{
  "init_std_down": 0.0047,
  "lr_mult_o": 1.27,
  "decay_fraction": 0.904,
  "seq_len": 1024
}
Each number is 500 + 50 x the weight over its row's rms, rounded and kept within 0 to 999. Layers, rows and columns count from 0. Numbers have three digits each. The size before them is the row's rms in percent of the matrix's.

# layer 3 attention value, 512x512, rms 0.0635, rows 280-388, columns 384-511
095:476478431467483484438540423495482511504487406493501491507420485535534469513470570366503450547395457527508539437479518542452380542478448476519524382487531550498512524490529439481465544488489488482580441434541474461539500434513438579516465550442505458519428394481544523472508511517581514499448454515622449531509565472450542500484441472442498467574563505557501399505533528595566467476481
101:495571484482524417442453531412506455456466469472518468647495474456474464482535463430543401502471512457425599446491546515509501513575546516427491624569447376523559473500447438511437436535440558532572562434539489472459440527432591501407560570511525563458503530563400527462540555564542527501562424560546517574554446480576482634524577572598628446496468474456460462463475501491469607476463
089:512513515407501456442584553545474466581511545580492523486444467448441504382586448502543463539480537531547400600501548507509555493486471474561531483516542521514506577439462545489545503511520430609489542484622572578485488489571456417426512493553526433519463496422383534505485469418419524554473566583408529466508537456521460444433423542531558481488442493543546531520571495533465546476477
094:552387578457473580538441449472526519553371551559483493492499505477519473514480546425552537500439505518547463450443567513498472448488437422495586570492530505628367558483565575447510503423563544426519495512477507441548469508468538422506519479562522425595544506538479576471505459564447526483435493560501434423503454451540556585455634521509506558495472551490644493496545490397413514553531
093:493448530523558499511445483513532580476531435535597479552499392550517521503466528416451502473569536518617453451538446504472505541543498495503478582511477499416479586461559441476505514426498522510600538531485468474475503553515513485563419483511530516543453447437511439469458515555579426532466529542406497505457534504498521492490417518554495566595555474499515549553446543532503521486461
095:426445493469452546571517509517502546483543557544513505580453442535551525490478462558502595403592603556419437536493506489519501521478501512467582490556500546429431458531451430515543449489496558470465443521522514508536520551506409406461436509474546519506378483519482487560444532576472544524466432474548519476466465503491590555497377495457522519492541523486500483624448500489484410523490
092:494461560479515561545458473448611569483517529539490550475476484487475512594550523509400439516380609491511693547560576513531548576510524487525496424503545490516496540551465511423450545503465548449572487423481521559465565534457458505426540541457590519450480496422551499470465558590400501518526409545560483441532455508460492497494529491408502496475568483435488340533586537567481530538513
099:577549510399468566422517441482484472458499432513548525521509569521516498523521563589513503557416591518505513543458589481549543438502514423531531547521538525503404549479532459496503459442506486525467425514561419462564479505515529580566556495440476541458488490497636437528615452497501465495529484463487513500498461546569552455520450487508510503564534512514528511519537453500493446483430
098:498559470484444588436488568469478482571538514544440544496434510364540541423484483595342475609515454467445562495473523407542509515590593478573508523465548497543441485510471446424574492422449474515465462540514446463498419494448544481581509492539503490553546510436542585574500444546495505516505526454471519462494521563557476542529472463491532564430450472393450475485481499527524429484392
100:459534552465409519603525530461441433617428549481384465395489555524498517480469489573445498518489517429536421564419456353525580445442457562532493436460493553531475563514453476473396471383532484562458433481456497499564430525465506517454510480528497525522589517508446480529508496529505517471510466473544484467533462545491555537482549458517465488539522450474452522441542554473455467474518
096:453485527453554479482497520478533471482566600372460490519527482456578511462594431538431493445456548498514671611459493527515499494433521500437438501425541465535464508465438599486537477438539572668520506465511522550459484504507539474472451490470593564504451468479427440542477555532476496424517504560434426533468482561567465539472486471467550437577546465486501490478485474436537483629535
099:466546484437482442402469424463550493409510552598578513558408454485553458550536522471450412509538540537491465511577596515511423410480541462469500477507482439575531467413571490537532471483565545516509557481484419577458586608461571509488497576518499558576449455437410476534527483525507406527427383411526459499442498506421485481513503507497439470571502429472596425531484462549456413544545
094:535450446498466528530588489537452470451555511568465413446511550572463490470506444488554501515544489408522494564535531506499545554468543544438475495467488559554526447519482452493499521565474473409432465456458461468527537539546507465404525531624509503566481538471497528520505499522551580363529549506509509560554456546440531588493455491556621522463439536427481434463518510479423451514514
092:515524573540491520450508523504495485488522420556462517477488537466382499455451440443451438482568529542612551486547516624475485480546558527615440610545448517482422549468457557487549515557440502546568508444582483502535476442526536460525571549579604532465551536490500527524406509431529549520498537490456428501484665537486544525462578515366477557512509504522502530552474520470546529476495
094:549461484498447489488456588542537419572574627557463565388422495488509479373411469647556510418511505436553529494491480420501498481519363542515467478546537514480512541434570540465526494540472509588596546508467559618411532528497520446539555444430525481518498415553600484506545527554487572586512424437471549457547388542496489455483474549506540522445549537535454468542463572537497568509510
091:459606473552405475516585418490521503455437535514498570494520498559432430494511539486500529518545572528549479480399520454524536519601479464445541499493503481485488494594513476599432499493427574477449518442542495513542526581512545501530455432477473516416439567620440475514424487518490452500587434455501458497455471486460500476444439497448479416523507507509516594498536399495441535433510
102:522386492400499536555438454464521480491588493420463426496475515442604533425484512586455429488512447483469517560478360469474550466533512543547546539537575500496503541397525489554509571449533457569551346511460415447410428582446494506514522494471500428597440477503495451407455468453478452451517544505553493449545505522533523505601469560572441506504539416557445503570528531600485397577540
099:490457454558519526516523471475499595468517514539478468473581496521464485538479493474561389508496451494533517339446421506512531479529398486414533558616480501564481486451566498440474469467526445513614528498457504545502525502474539493438525480477521524491455532451495497650454504437516492467564517548656552484494461524602376509436439487597540436609502521538514509454440461532464514415481
096:482573492480443438534580459472479451366545526550450526574559503504431416536533515434429451597503575506543516599467532531433489590490418481537457488422476589539430542493529460559546454418534439437477508484512468477484469453554470626516459454503465510486452406507498492469459459496532601381416471508511504395474389502482498548448526502486446451428563401522497525434512573533486477556630
096:465533467546502467440469435527460557512490370485582506479409534388536548486502466439461524467517431469535479504510406495457487459507479477501521389582623512553514512495562436483566421461388465549478513514581419466493493474486568513568535568475404439465573544557405536391511403550530470514527513525563504520473540299473566502535556504489503601557543514450533514457566516523576545441563
096:505434530540624528610513422389484457519507587524498582434552480537531453481487570413545477601507531471506520559460498516479497530524438504443603545517444524534475461537437521536540553559483555446625496522553528494513476493518435481453505443568461431540440522409514502591550501508565467528564520403589423478466462605432448520599480482473451455492497488459452508550469491436446427494555
095:601472524483472512556606545537544503504487457447470456533529529582439537568440525444573483529467477514556475392519533397422449489549542445479515590497432466490417486460429429605459523474445570522562497529477440502420461438548414563523490575467438564529556464444473496429516446445538566529437502604585513497487455489445592455476464388508453562389574524495559464524495478373535442563543
096:540504496458555546351454464462537507466524403525504493545482455465490469451482497504424579580537595502539430454533376535492423576522482545511508573541511526469514526466523529534544504444467488540479533591503476432526466534509551478474565510557443472516510506533450526406509445582487475495460554595473531444563622524456461520589379630538554574465531574424449541479475542509435531476514
094:494537561400451396536481525492515478473498429663518550489451461518554532425435553476586530470560483489501463510495498521463422399383493473436449464492510496485476571465554491555467536480435493463472536458474487535510469491474527400478505544524395485486431510566505438573443505434436549527536507489565494469564410513456562399626553462507422438489601488514483494438510533548463486485563
096:515496440501464623538482496534498513401526491528473571511503490582570471530516492581430533450518497523496448480504488475465529469460452533476506470474579539448526459447486456456533526499535512458467435591579459566525521510528506489518571506388571557572478485401492485480510440527566568553512545510459524515608417618503373514483441504478555481509509449476417423611461508501416501499504
096:530579541547489474534458460505506480517508387579484451410537511482603495514485586549396456554520507537478537472502439507543521508516512509562534458451497495550486474523511494489470472473503531483521387580490544479532595487491483546610509509510464394388478529446591491517547437520571533488498546520551481609465474468559511527531526561445506552507457576517529442427450373578480465497483
097:479472522635489569441500357541508433571367513495487489615532485510537559550467506577580530487586435399494510461547529444504531581474554468443492533420473489453523552483524516570443412494445557581493521436472449543482507514535432475516492504541458519536453511543510572490473474609467422488587468495488479493554469464490469595533515497547571524527517509451496503458566534429504469433406
092:532487434506470436553427480494468432547402512479537477449566513525475463532522438550540479509512524530541471475444463518296543438514525363591556538495479457460545420508531488611550499566554449437479559441380456505472470603522594534496492560505481420492458493445552501520477490461404497556470574508487436454443486412448453547524535518569531509492557439476589487447555515434476516512515
095:423537470494623562513511575430526513524400580455486490571469488431511540546498503575519500503521535519442444567468431427526506523452515459571551452552433597528513518443482567560508565513488485475478454511473525489552451579476474438444470515581459476476532417559550554525459486475505532467554458524499511488523525425555522535511611545524508577493571509493518503528517535557437428388560
102:534564575359453511543535449641508523523549532495555480531447462440503463404564442527425435495478476485452498540540524455528515508500467554538514538497548625462478475469411528470483558539566535561525481524498529407441545580618477579474471545442498460525659476500476459383549536454534421437519387451446467513570500548470588526517465524509543486552516611460498553510471570544481469516532
094:524478484513390571485525535389549472490468413469456486624446582631620532471475502635512469533528490556423515425504478492534490449529500582471538446518532439554488509498521515524565512476438532466559479482423609502530548526416490471453502514469488501582514453452488420498517462542393508468516535541590494571503540448473557494581439631481591633496484486547469587480421483465513536468413
098:530508415440490500431506530468492518505492547441543509499425441476531468563537485503477450480444421463508562485542519481533543563546570526477466523558586405499481531540460461490536482596428456582480391508511544557573520473556499513537502403454505507597542491480520536525418512434477454479584498551484499511545546584466447534586438528437361598576583492540533471508538484544415542470517
095:542516474516485494578542451466535511435531517519536507548409595463416500537479506449539539482490500486542506563529499501479470485486529436519554573550483493492475401514481471450407495546512510449399553466526476627505483452558582503468465504482415576518417532550581460509467567499490372500506391501436430483490473399525510532475499430511518546449546494483536534563478514531535465532549
094:571585419495488514470555519420525494651541458416429520434560536489446518546476466490437427494374543537514543457454536526475488533530574529493561570491531490419493483465525424460570481526533438458501517525547580557456543418463526450406421485466525449444504533567516550513522587529517461588417438476397479541552533456495426514547487516545464515485471536465450565457444466457468569501460
097:485482425496530468413493533432516613518575540631452462494397492500536504577505417542422487555501532478474465569400525491499514425490442489567474494467567456483487510600509468475504460507457516586581457483436588549512419589550540490493471506517437471500424442467540395460409527415559487525478545476537485528438507497501502529509501454506536479580444517574518536505512485603558528535454
094:474550529489588578561492545490574507539426530422466535498517607489519492577573478485438494533486536554513538526465473499494593516423475565547516423521513426482609573464460440531548579524500458519511438454537411494514495510428507450472508461500566499548454525504466547454472459410488519483528459514496531537514441468417545452551470487501414530468558434402427446581529466498547510469566
103:555447506591473539466530551571481566500564544524553473529530381422498487534400489488514488507551587503512432507409523486525516543437473430462533454523492356420528482525520412399507535617485538467508527518574570528380459511496479506522482553550545432473460505406534537478472438602534483548393437538495532457511511533520474452424507489572447628502464587500552493486458534480607576504524
095:423547471577590518504485468532543574498478427543503500581510508553472462581440518554506460489577402444399548481449451451611445421486428524507508448461482527526446525484523508424556466512560501544561546548583423442504568582557481412436506445509510418420571435519447582545444474506486566593427474488369560509485435498560563431493556506484517508470529574600495474542557603522592482410487
098:516574451450415597526503617542402468463450500518466578468443489399444461451478475459537569559449547476556552565568511493444443467514535449483577512546507504545525428417464433456537530588446467476454426502554450551397482501515486522485378523464444620532508502492530516548510499361448465472548527465422453552571449541529587517456440449496511486558533521480410456466471565576451472566517
097:485517516499450463540589483464537531415476499489546453471512468514562560438622428432533537508470509544539522481489460463445543474520591588495507551500520573488471547444522561506529524542584554486493468524545474452417518440516539477488511500409582459463489530573432436395498575492505523370578407520474427429527457510463521445579487520462537447564446602439488469568483469493446526518541
106:480478499533468486515457459536491437510517564489538502558458562485512474467531479543512442517486470458576457462521429484506485495490482479433528564500490533548411502468439479454519431515367469466551429490502486460489423459533492542561424530578469480496529547467527570577526450476524467424539458563559497434435495586610438552443510536591495494337575499417451558442461504450481502557486
090:508422428546552594536527474556512486546476568461465502459521502515524533481447505478608515553512419536460440501548579567471510456530442454506490445483479546506443525486617515558420607445492417557545370450598442560489562548495434462518440472554542477537462505471475566494584440480478473516426527485488511494447472472472428532645491490435490498454467525499515558552405518512504489415489
095:526493480446439436472613515620573437446545537467497472425430465582407484451594541514510499438468521465464440517550505421397527531469463495444512603544486505378526542501505554514552482461456487423488568496466423549547525534511597492406557529448474563424550452576441459520565482505501548455561559477512572488485548481500508481399423512522534526500544541480557473544418557565474578502517
098:598410532482555531476455492413495475446534593517502503516488490448595478511602500653446525506568511547475482465505533503464508495481488613461457523533660463529542499421516488528602492427433515586529522516451484540501540509512576492487474474530472534509448445504492490457568434470391527472452556477534505523523550540508493621477495568484511565535454459517482473517553580488576535453512
093:452527500513469499432563515509587471440499513426489415512414532525586474523548563528539492600468428452535533576502552512462450460508453422562424513559466490512538515501547448584538484618519516530530541388513443616488432528429461515469623518496475512518480464589472505548507476476506506545488440444483424503473476439452462541542519451521547456463501449483526561510537421471513491532426
105:402465564509545446535484478492548456519595564418499474621482445453464501476479453433466522605469521572580506528492454505440362493536474486479532471532490459610420551540503532522450407438424540582455476492562550496519542512448492408532451507511478412456480569528511489484546506564457538539427460560534530428553524511432489455554446457482516524471510563467533526517448549495513428583515
098:541442466566461437547533466516493430462467516472492485613442429544525471507456521476529520580480519478521536415539462548427548519528510547510451498451424521496525562446461507552502430462527537508575541554480606471509593507521475550455492532520600488559450561498438489469444441504428438531573457519514541523484486516535533518651507539488462568487398387447503470543496540423507460500539
092:506451422454479523416499564473461527507489507532514533561559476565489489478523466524512502571531565496480394559466518497575497521480452464563512578517521542507525530410469616491413534450480448594449589562482559443481519557545584519469505503537583580476602554515483520550512558467512458531517518411471496433497479370521506549514464480510430424545499531419564448467467562484544505499534
097:545511493460413495551615460484517513526489476516523510457471505481560494522585439491462522453505409420453504585434490535584509395453427555551517471566542504472453519536512510563546469461506580520497480513449378481464466526484508556484596479545503478576489430463468588445556520526492493552505433503393522524624476543418490569304484570526428543535485442507512477521482545467471503410501
102:482569536503456549462509530456398523490585493539475428564484477490505418524505445427502466488478437485430501474434495429589491500474486397493435441511444477542494495427543491432557521581504428445497491544496434464517571546566498590554449495453547487400381515531472396619558526517469517590576467542482452571511456410544523525483554526460505393465530551589487471521522516538541633457514
098:468475480456509530487473454492551442466469502501527460513443536511598485506506475501519526446545576550444477452478489465556432535510450415511595497490502517464567496492513429454531482382438470561500477492489412534459495550524451461422557483679568518427409613502508506491441490609516493453507527503539496395451452490469493482473414477423518467512593502462636487636490501527478514507493
095:500420490536555534464510493438505450431530592428475489554520609467562551447590490487492387420543473539496472494577612502510473568459442478485518471549467574497401489503508503419525488457521446432560507421492567549525536555617523404382445442389536531568487417533438474497486584544526513458530487502426460541497551628528441491558500508456494409529443428487515554444548482530403448514457
097:482547523458534451497463549474486505511440531540477456515588505556534428434600602461471520551505504550507383537520473502423534497479526616455481424526576579563545481575465448479462557379536445543516586433473400370449488499460495577455634559455490444513521511469493545576533470598510622442460543467563537553593527516454438564464453508445521432442400590444485505505559570433482436507498
095:404546415519531507456391515511519483518565516473500495454582517431517493421519465555590456500483525526452468491554465390487469491447525505525578494488504502435496532506452576431460450542461506528486457570452660462478476507531533507489495584536512507563609491480536466477505598519549463459511462462574509482435499518514467543574536508510533498495515442467551539456470513475583458532529
093:478555504519515493590494504499405459503468440549539481482393548482493453514529466478493361532485502515510415534455506586617487530485528425512432495509469450388593484468510489533474597558400501465577575458426410519506486509475507452344497478477526512540494528471485518483488553447435488504539435630459636519463507549522441506498557508430435575550559539442494544463502495560452465447528
093:481497561467507445486527509474409460386451540483510612522520542536517474511516556502583414600436395516512515502526563489451420498547395513445476532478556564521564502470494539566481447502495475447542507415509520481518528494498511414507538581468350504501469549490356590433549552484433453509529532492469425439501453509412430491469456501515513545491579503477472442456562546327553502494480
101:528455493439526444516504537406575453436445491512475452562480484539522522506456399524586519537494552610464537490632518512552503560504457524439453486454472553508333498446524555552471437500496493535450534478427581533507505530480509498407467503419521451508438453549426449442478553559553447484457416461541475509438462640589456425489486409472394521435638549591521543423473543465566494498482
093:469499505484521471447565557431471542547439433448530445467479504541512448472484536477504538518581473481449438448597507457396504540482501538473566482417456572483549471455532471486402492457409403480449455523465493463441498534517478576496490471456496497515554476538463473530503600526508419597495456492479398476560480479518520441472562568529412500566517499546490500514545495435614502430517
100:450516566504502574545483509496504540576540362421532479472527566536522464493519525583540515496535505428470475441490526486550585535456493570478511384446551533480456422531589479536444558480555513493473500503451500543511437589347541509514521426452369426551490457528533500553413488467539432437564397578561557399466555550547514507436527502506455484632530511490530447504574504498565496497473
101:487411448476506564535540511533528514568454506529506391398483445534573410437566585372458512448481624520504509545388517478528558547433477465483472371465516492527481541484555532543568475432530510511511543514498421559491523464503491476505458486471534485467446522551567436535462473434515620474509457508429599445478557459457483441489511535429489471514430539513532429450540547528558416439593
099:446499445482461558522534531536549477583486500443563531454535537528526513441536506505492528574440460473498461463595474476482564429622675454484529484477417545418544480462434500526554514525545403491542468449486537563420445485438466623540456460446490536513538559488430426506463504476416530469588490488516403524546353519415461517540392476506544475565548447458457447470477535427480530455560
097:608498544460540522486541432576464505505421546435523501531422435535467544504481554526553549553551510449515557591435517419467566531461473548476509479415523496481460531512430514492494514448550492504502437517526618486540454504483444473539527453555523383506558428588544466552423489557470464523529417422516452580398476554510632522519501486490483527487590577459526491528553523488528548525595
092:557507591510488472492563525430488415473539515428558402521500541578511514529420465586433472449546456566466501476467534426503415523504565506512509492368484477542524531589488439536399553460482474534510528502383498459466488538549535510578375558450437453536494477494551410531517604443603514542579457372504395464500567435525564577417610504437490508468523506549429531396437430512438485498562
089:526517569505462592486481501580500534488514453497468458522443550523555457395485416536453490588470619462455514506587479480567487530423507510513515499466448506477530508463445498423471450517497495508473410549487512507526582449466526459525488562600408469551527383551474447532562478483543556527429512521491537651494508463465579489522552518442568543431423551435510529471473553528445556556596
097:504462500436454540514557454566484527442507429492416489491496557523452440523483455518501550552455464478440485505552543512457438577469517445449530548454427453423463471539508554506510490494476501528495566517443509524499515617482465456409465541637534510592559592503488572488475554561509516497425415522483574566495436507498519481480546478551552457502458492452511416417519529447610430574515
099:367465521515540485509484475536468503464444485491568557442466486632464531466650580491450463486501551448525488519602543506572462412492513529539522469524490431502546504449467445480554478423406510527451516530528481595549539464482542507495501541544447596506495550458523443673462476521526500540480519390486518503448514443465491482499450416547499477489579508410574449434522406519524573446499
105:488550497475464514511520537428463495494554428486500440542488458501471488561499537507453443564516481523442372453485550540495546421521502507558505543536539519499571536516550475617515479510456544537555590516503544497485568623422449462463531598507538461442512439513536567570451533520502467425440468515589476546438466441383499419409453517483500414426444605536493400545520499489554561488517
094:533444584503401539479552428446405570432509440537473491439583493495514462502532526487528547502520491619524427428539497496453494470535566558395523495472505593525427532491514435543475489473433552434471508469442327525641626531477507462514604572502563575501422518480422501534487571535516472455457517483454432460514513437440460545466469471469622478566565394497496419572482538534503534422444
096:475621553476532477440496483453461477534519531441539471496414473493523503513491558531439515585455564482453464582459529457531540483504465536527600486542545479588498473476547566507477547462512400501503530578552491455455504492314417540509515508447458507482565488501494513544516508495480514522443439527468462462557458548503474533497509539486519497520521505455490481477499504496451575384474
097:486559616516534459431540438498646423552533515486453507400518540488516544515526330566515452475518483442554517530459527544476497476471518474445603500493507516482506591504423545419472429531523460497468527532493558431501483469578531418530458538539597451470449512521401432471442475497399613450463522531456433588476490574454333539508496538439540546550496464483551503540490579502380516553514
101:528528602490542433424472483482455463402420436548479534528406487525461448472537571535467599517498455570529477565471469468449389469533514455607514484552602623558568543491477507460513560550433551573481495510575500492548463523392565568616551526579491567451539454487535528451542465427588462511406508450594436505438466511431539491449518482484466446494590510478526439528564496495503459470435
097:525416417546500556488506471491458473398541580407465413538506492425396500381379498435514506495520476567504441440495470531571469452474549484478433653559505536554532483530532465619566503582457623460535511526500456491502514529579556500498504487506524441490393520452436534489495434473495451474500508529475495412529568576475545409554442477371488450434474644573511499456545516482518508427450
096:484558477516503583418553584490487451508518442540558466533513538601475575541513521486462514449416548555417431473492573509435560521459560463500443409553562525484513498529486472468496497476535522503516521510539533460581478560449517465567519481386541509401469556575601542429533523453499454426491503420586562445454437448497357460571562498443594413465459513485572547459438445433538485417552
094:448545441481462581445498455522479489577414553558460433523471506489581502443462573451476559475478446555395491490476569554485447444507558443571524548495538465446476460514416554528531463456528541537546555559578473504453500511545552480541575458487562413484517443532541456534464514492514537511518492479535503568451447591570515586569625429500520475505494506520406522575388476448460425582579
100:486594492492549521589613449488521492449507460517464488528498536481415562480604480503476492469523600469429452510499567461321474448497512530484498435407444459592392508489564527506520426599494579491419467544514448527430571431561473561452449561495568552483548479524430550519527426501493464519434425488493530511575507479502509442593473486478497544449551540555523613517495485549515504400537
092:488494499532427576518487567485464497440499568528472507521664522505484505524489533500499544463447533551492554547446524553449565546515570476443501575512539530467499460377536553468501494461519541451473465409516374518606450519434524512463538445432527446551450617534507552503620475496508437514455502498394529457514441512504455480492423426492544509490512510493471539514493468452490478543454
096:518499567530444537576477453480464387460542498527463599412488503485468530537417394502483566481386431496665548531523515474486440537494502564516400482479563496506572554499472452454562526374539592616486558502391647571565441553536512505604428482461469549499500450565508492405607552396471522486430487495501569499417458583511533534494491530479417517513452549466482529462514531523533520470544
097:468531537460451409551498550523410558444528501495565490478470493565487480477560530447606537444494443554485494403462505478490450448452451555538514518452558500547529480497532491545453477524591508455627482504473560513524436411477477522462575445475460475534452579546496548396468426492450598475458526431379589627518494508523431501373467547506528485575443432528528538539613459474486531492546
100:463493498473503539511471519441457489509470457473410511485474520460482556433485494477508502483472544608514470415473589549462458539521545517618440482471470543454535562454496520553464468590456538481445462461508465516569447479529568376562565544461451484488414428580457572463569462509527497410487531340451398495516472456534549558496548508499589462447454532526544412476474513495456472428445
095:601571491501439600488545491538514529500538543545537520550492525456614522442436525476566516403485478484406471509527487436500455543515488486480511462418505489497550530410494444485497558466491503590522352538512428546556490571485472512436434476454572478461566430407579423528552452604566553455507458498443506475566557553482495465390466463534485495508419654570415375516501467530537478503486
090:493485465459527481479449523383523481484460463442493455549517476546516511473430400558514515616552505563462499418563509494464488519397580454494421471525460448490501500412557409533461457395537578500578571422525553482486469500492516410526475513523514568536480525524507480470448577446501433467550507451498510537407509552530576479534471505593388473563591461405497588523497547567576540472519
097:557494457572611513564594457453515499488424503429482507513484569498485417449530533489488540515480439510540488573512528486498459505450424492445404571479523584539484486487540551545555540544558512454600513402487445450465621534467443523513468543468469562523482571529486517488501491473475472457496473477515441458484472489532521420495471482428557513472474608541664513575472429463523515548519
099:581597490527626460470530465491488485495537532574542443470413495525585565527448541449501475440535484526578499453426444479487440443431452523512431495457498549572535560556465534448478538506565515450469523456481558495451534514544538495496475444515407449429437458520468526501488442402433559593523522451494516475456445462482575533578514475569390480484564387528487531547461557480488453502473
099:500557490514495471451467486487534542504483418445515523470490442506455556503472541512443426480495504482560463530509508519520542415550534571529599514553549392541525494505495530628569566455404461551647421562481459522483534559417631500589462555453491450465458376460464460541476532460541405467422470472550504579491511482467430482536424576465370463578466497481561515472528464539522446453461
097:550554466595504561517526404405519553536530512498471448486457488458512516561488557511423501513539445519519525455535511479527546515477508488475501425523480534372502486577432520456528564541471589471483454597577535520548420476538405444444522488520573470520497444501479549524442468515494546401489488513610510549556501556443474524523448532470585531512449557518373497460544435386522480517460
093:513472455443565541608469564517433524438437559531494591480544575437457530520491551511545554479474596554441577485541534514446562399522633467515521553527506453535386562511529548486401515605457511459479459427498493516509440514523507481508493480452605478542547476447485473436409578504491523493520500435526509453564487515552402522530487539486532603461579452501451522578461524538484357484549
097:520524577459434513600434422569521487492569539539518508550534475475581572478504489453458547516455487495520494540500556437493478526463479537554584527481512513451484561473515485491516483408519521556390497468515597503443488455499542434376405533477479487478514662521472507545501527502511533535467445544456482500500538476589516564485561531608523479505537492512537409496468509592457500583379
095:524447449531522537496557524441567432451417513539475408458551481486493423432507528432418508419497566498536530482562602517485520514506589445523388597426507467564477455483498494501575471491476557506519527476485425464487470457535504547495499475530538536519467461460477553474504506513600441553504529484442476560561499466547518462454489509487540501352563626526479460472445411401498548461469
104:529479463605543439467470571513429494428468536465490506501441561453484460485514430531410516448451458517555452487508534438459439469505525479481491524618517497516438487582493461555555390589419523535543616515516480471450523494409598497597568459475533459589455510575437434503615512573471573549541405495495393430480499489490556405466515597495551490478602515509547462548462520565523503517481
091:533504457453449448447571429432543427540536471457454533484552481440447472515553492529492517441497476559496484533443546456461496502444486451433506419525537567520451468440429540466478416533386522445549542459539454520495575536475477523480542512492512524468495476506472453497591486546548460512447500537495407450553461470445403536459424578505490428611460514479490483520523449530491561473546
095:540471441446409508430453532474500527513458539500480556422646508564507507521468443495471463599451443501494518471433498412480499527398567490572481431422648483514608393572561489448583450560511556540543465554510440474472457508445475479504543491456474556528565522458563607512519457477452399577565451474456581518532496532492558511493506473431506420424472528544450464574460444372484529508522
097:599450492522502462499533398453554525479510521516521483523448423519513551544444525480499536437580587487491415475498477451443348476510517443538428528455477540473474463451527549508554443530540542464438492463534438449571465594539540487517461536514520498525509448352398540457506427501532497448499556418473584515450473440504525524455567476543496449478513509490515561478481547457542463468583
101:480381455564517535445466483404507540539461522435465419447518565379489537514517362583515531543498477485554511545422411532558559561500542539540457461446492535481411613615477540534517483562540497487454459516488596520498516481461503438400496479495498384483526407565443516474523409481439559475517496560515449452540560554535517544500508481572501537551480546535485576465458542539409594457551
107:467519474531489598491519504572371503474471515503492516456620528559498449529519539398480524536507469420461418557491614497449543585476464462594498470413497456543492435505528579518507577530549406510508479466544347468542437584478582520527531472489449505463567431458496539537544518471587472497450605462546579614519521451455510454511482399488540476524476464479478564493511470441574578442575
103:514457429591532543375580540536487535433411543385553418577524498479500505572436506561548480535483487425472534509495480509490530461492546463512537514555449499557499534544481502482481482526552493509472487421636548484516491363501495525423461542444550536538535451549548484527503520487488555420574486532481477560629515614429516499563529508526548425521548474518451485475478515464511539479474
104:569451448528525465490453438418579510501479495443567509574507473577454424594613518479538547510512528539563501427519455531515482491496444522488541584443432499567467547485538568522448507490481608469528473518557432432517546470552429549503512513445433489496483428450558476511540486500481500530424503532511460506468444618502529578517465568576495433497389445457421474516475548426441568537551
097:515467493538564571482431519442531478446533560482529480507445493523434492518585483497598509552430428492544504436511528565496465547507453542459467480510455579546563470453554484535528521601466496464431487488528519560538498592465585511513532531542451505448583479601571464459470466512517504436505446511459585505467500567475538572424475439514471452514390515574467389527582583487570465520584
093:436333510631574456559542481493434460440467471481582487464572531490551539512595546545525512463549478528476522496462560495508476529408536468466495461488462478572491523501543579592441498513427449447509520539470431574466503502506447391374575523472518614600478502482499535514540541431473457474487575489551482526527470509514465421457495473484503540479462484492456476499475524508570559564554
094:436552541564481434543532527434486512461543473453589531541482536570501545524505553495556419460430455477474550545517554463434534479584523427436504441406462451504455624413495515552536466514421603535498478425552537541372603437497522384506507556544553603498442547498530489433460478398475510509532473522476508534527485561496507527444465596478427513416511458439510536541503511596460442586456
097:536490498538438506487544490560472452528538487456516505433432559528574523555487468514530438559454508481392466552523523448462500469484491485518479425535417506510501424461396512469507566520558492431473444446438502519454408486480486586438539467497415465541533463430527495500457462545567476431554522532511594526509450516561479500499542516477421529476588510563518473450470434556536475471493
101:479553442426558529529492481506514505547371491523542534507507520441535499398477615497480454548568574518549480444472583471495496502466431515510443581540503502492486538499486531567446556475463440548569491388551483483536392605460472562476547471532533518453558601448500514568535511553529533533538529405526560532506423439593509491520543561484495488476545561408508401566445494460501491450551
100:573550538488409419533617544541496462430605540610535529524503495594433469474502467527486562438470495496511422586494431495567482513542509452522496487561577431485479458521510466459476517445508466422517477591471512530545396534458536503548370428511511492466479534522524367572487491438534482492435490493460577440488491534521509536464484546540422628485496489421429485598495504528543467492495
093:468496562553507563518381544544505408495460485361434446466546544612527482418521493495489469509472535464486470463541497533430511446438511511427500423472383558561535497463432541498490510532562529466462543484489529504529514534540460585454543385533508494537522522544467457422568503578467479441547614514640439447433524465457476530596482392549493475564559469491450476442479604463470571555528
099:504474486442573486515502450520459520506415501471559506545466467543485426542415492484468545514599545480444537542617581433536555475515521515477498586533547438483509411512535573529493468591400449464531519548429522427493454459549491498474590537516522452480558457510394464518541608588487609524544495561472428381455482558654551556472507524512462531513465527556543588442475543477494490497470
104:526483436602481481528442574481527492602595592541604541540528483504579507472494517533541579471515541445427517504524513530531436494530539538481400496473558463618516410419640596518498468539399493472288489532573493519446539473517456498497469473580448486528511481518505493519539478511570522555612452482517569525546550627521549504589426386426410485532490559506463514464459542517547538443497
102:482510479460560515554417466494491502505504567535471554551510445453371445550534435437531475508459498481415486434504476471452503489599483549454544486538444607399572534481502517533486539602484461524529535506485453518550440576614490489509476540560530488443608462472491528453517549537430534601436507544430592460559469503530540488586442489466492412493492542475474630488499511474514509435494
104:436410441574537498532409517595480410482497543576502476417363567521484493538447406448564468544532480463490559464579490589476444497544516478454483519536468525544473511531471460609539550544517395508436562435516539572554492516540467501488483474488469441408406498456474519443528479638418503515437534483580521423454546435554513548479416511562515473545527562487472529438478496568460525398589
107:542461594444576494554488487527505461422550555490499503501478444566513634459510406487440496466484515555527497485473466451522534442500438475458487567450538439473507475507529541470543464446526471543525508467563485542382407610473570545524475427396524566547531563485497439498552528510538520513499536458483477470471556487569523493595477467537447503516509508475432553421470525572475542469416
112:568469543472480463512558454503541603512565505561575503531468439529514586502546548572421515498503522503588454460512473551503558435550472542497497547542475483432554578525576549460525461567433455476548428510460458476496575528409453523506552454528450531447476507466451490555495504508446566499513574487528512537515461505599546497580513510479441564427598458510523410460501524482504471556436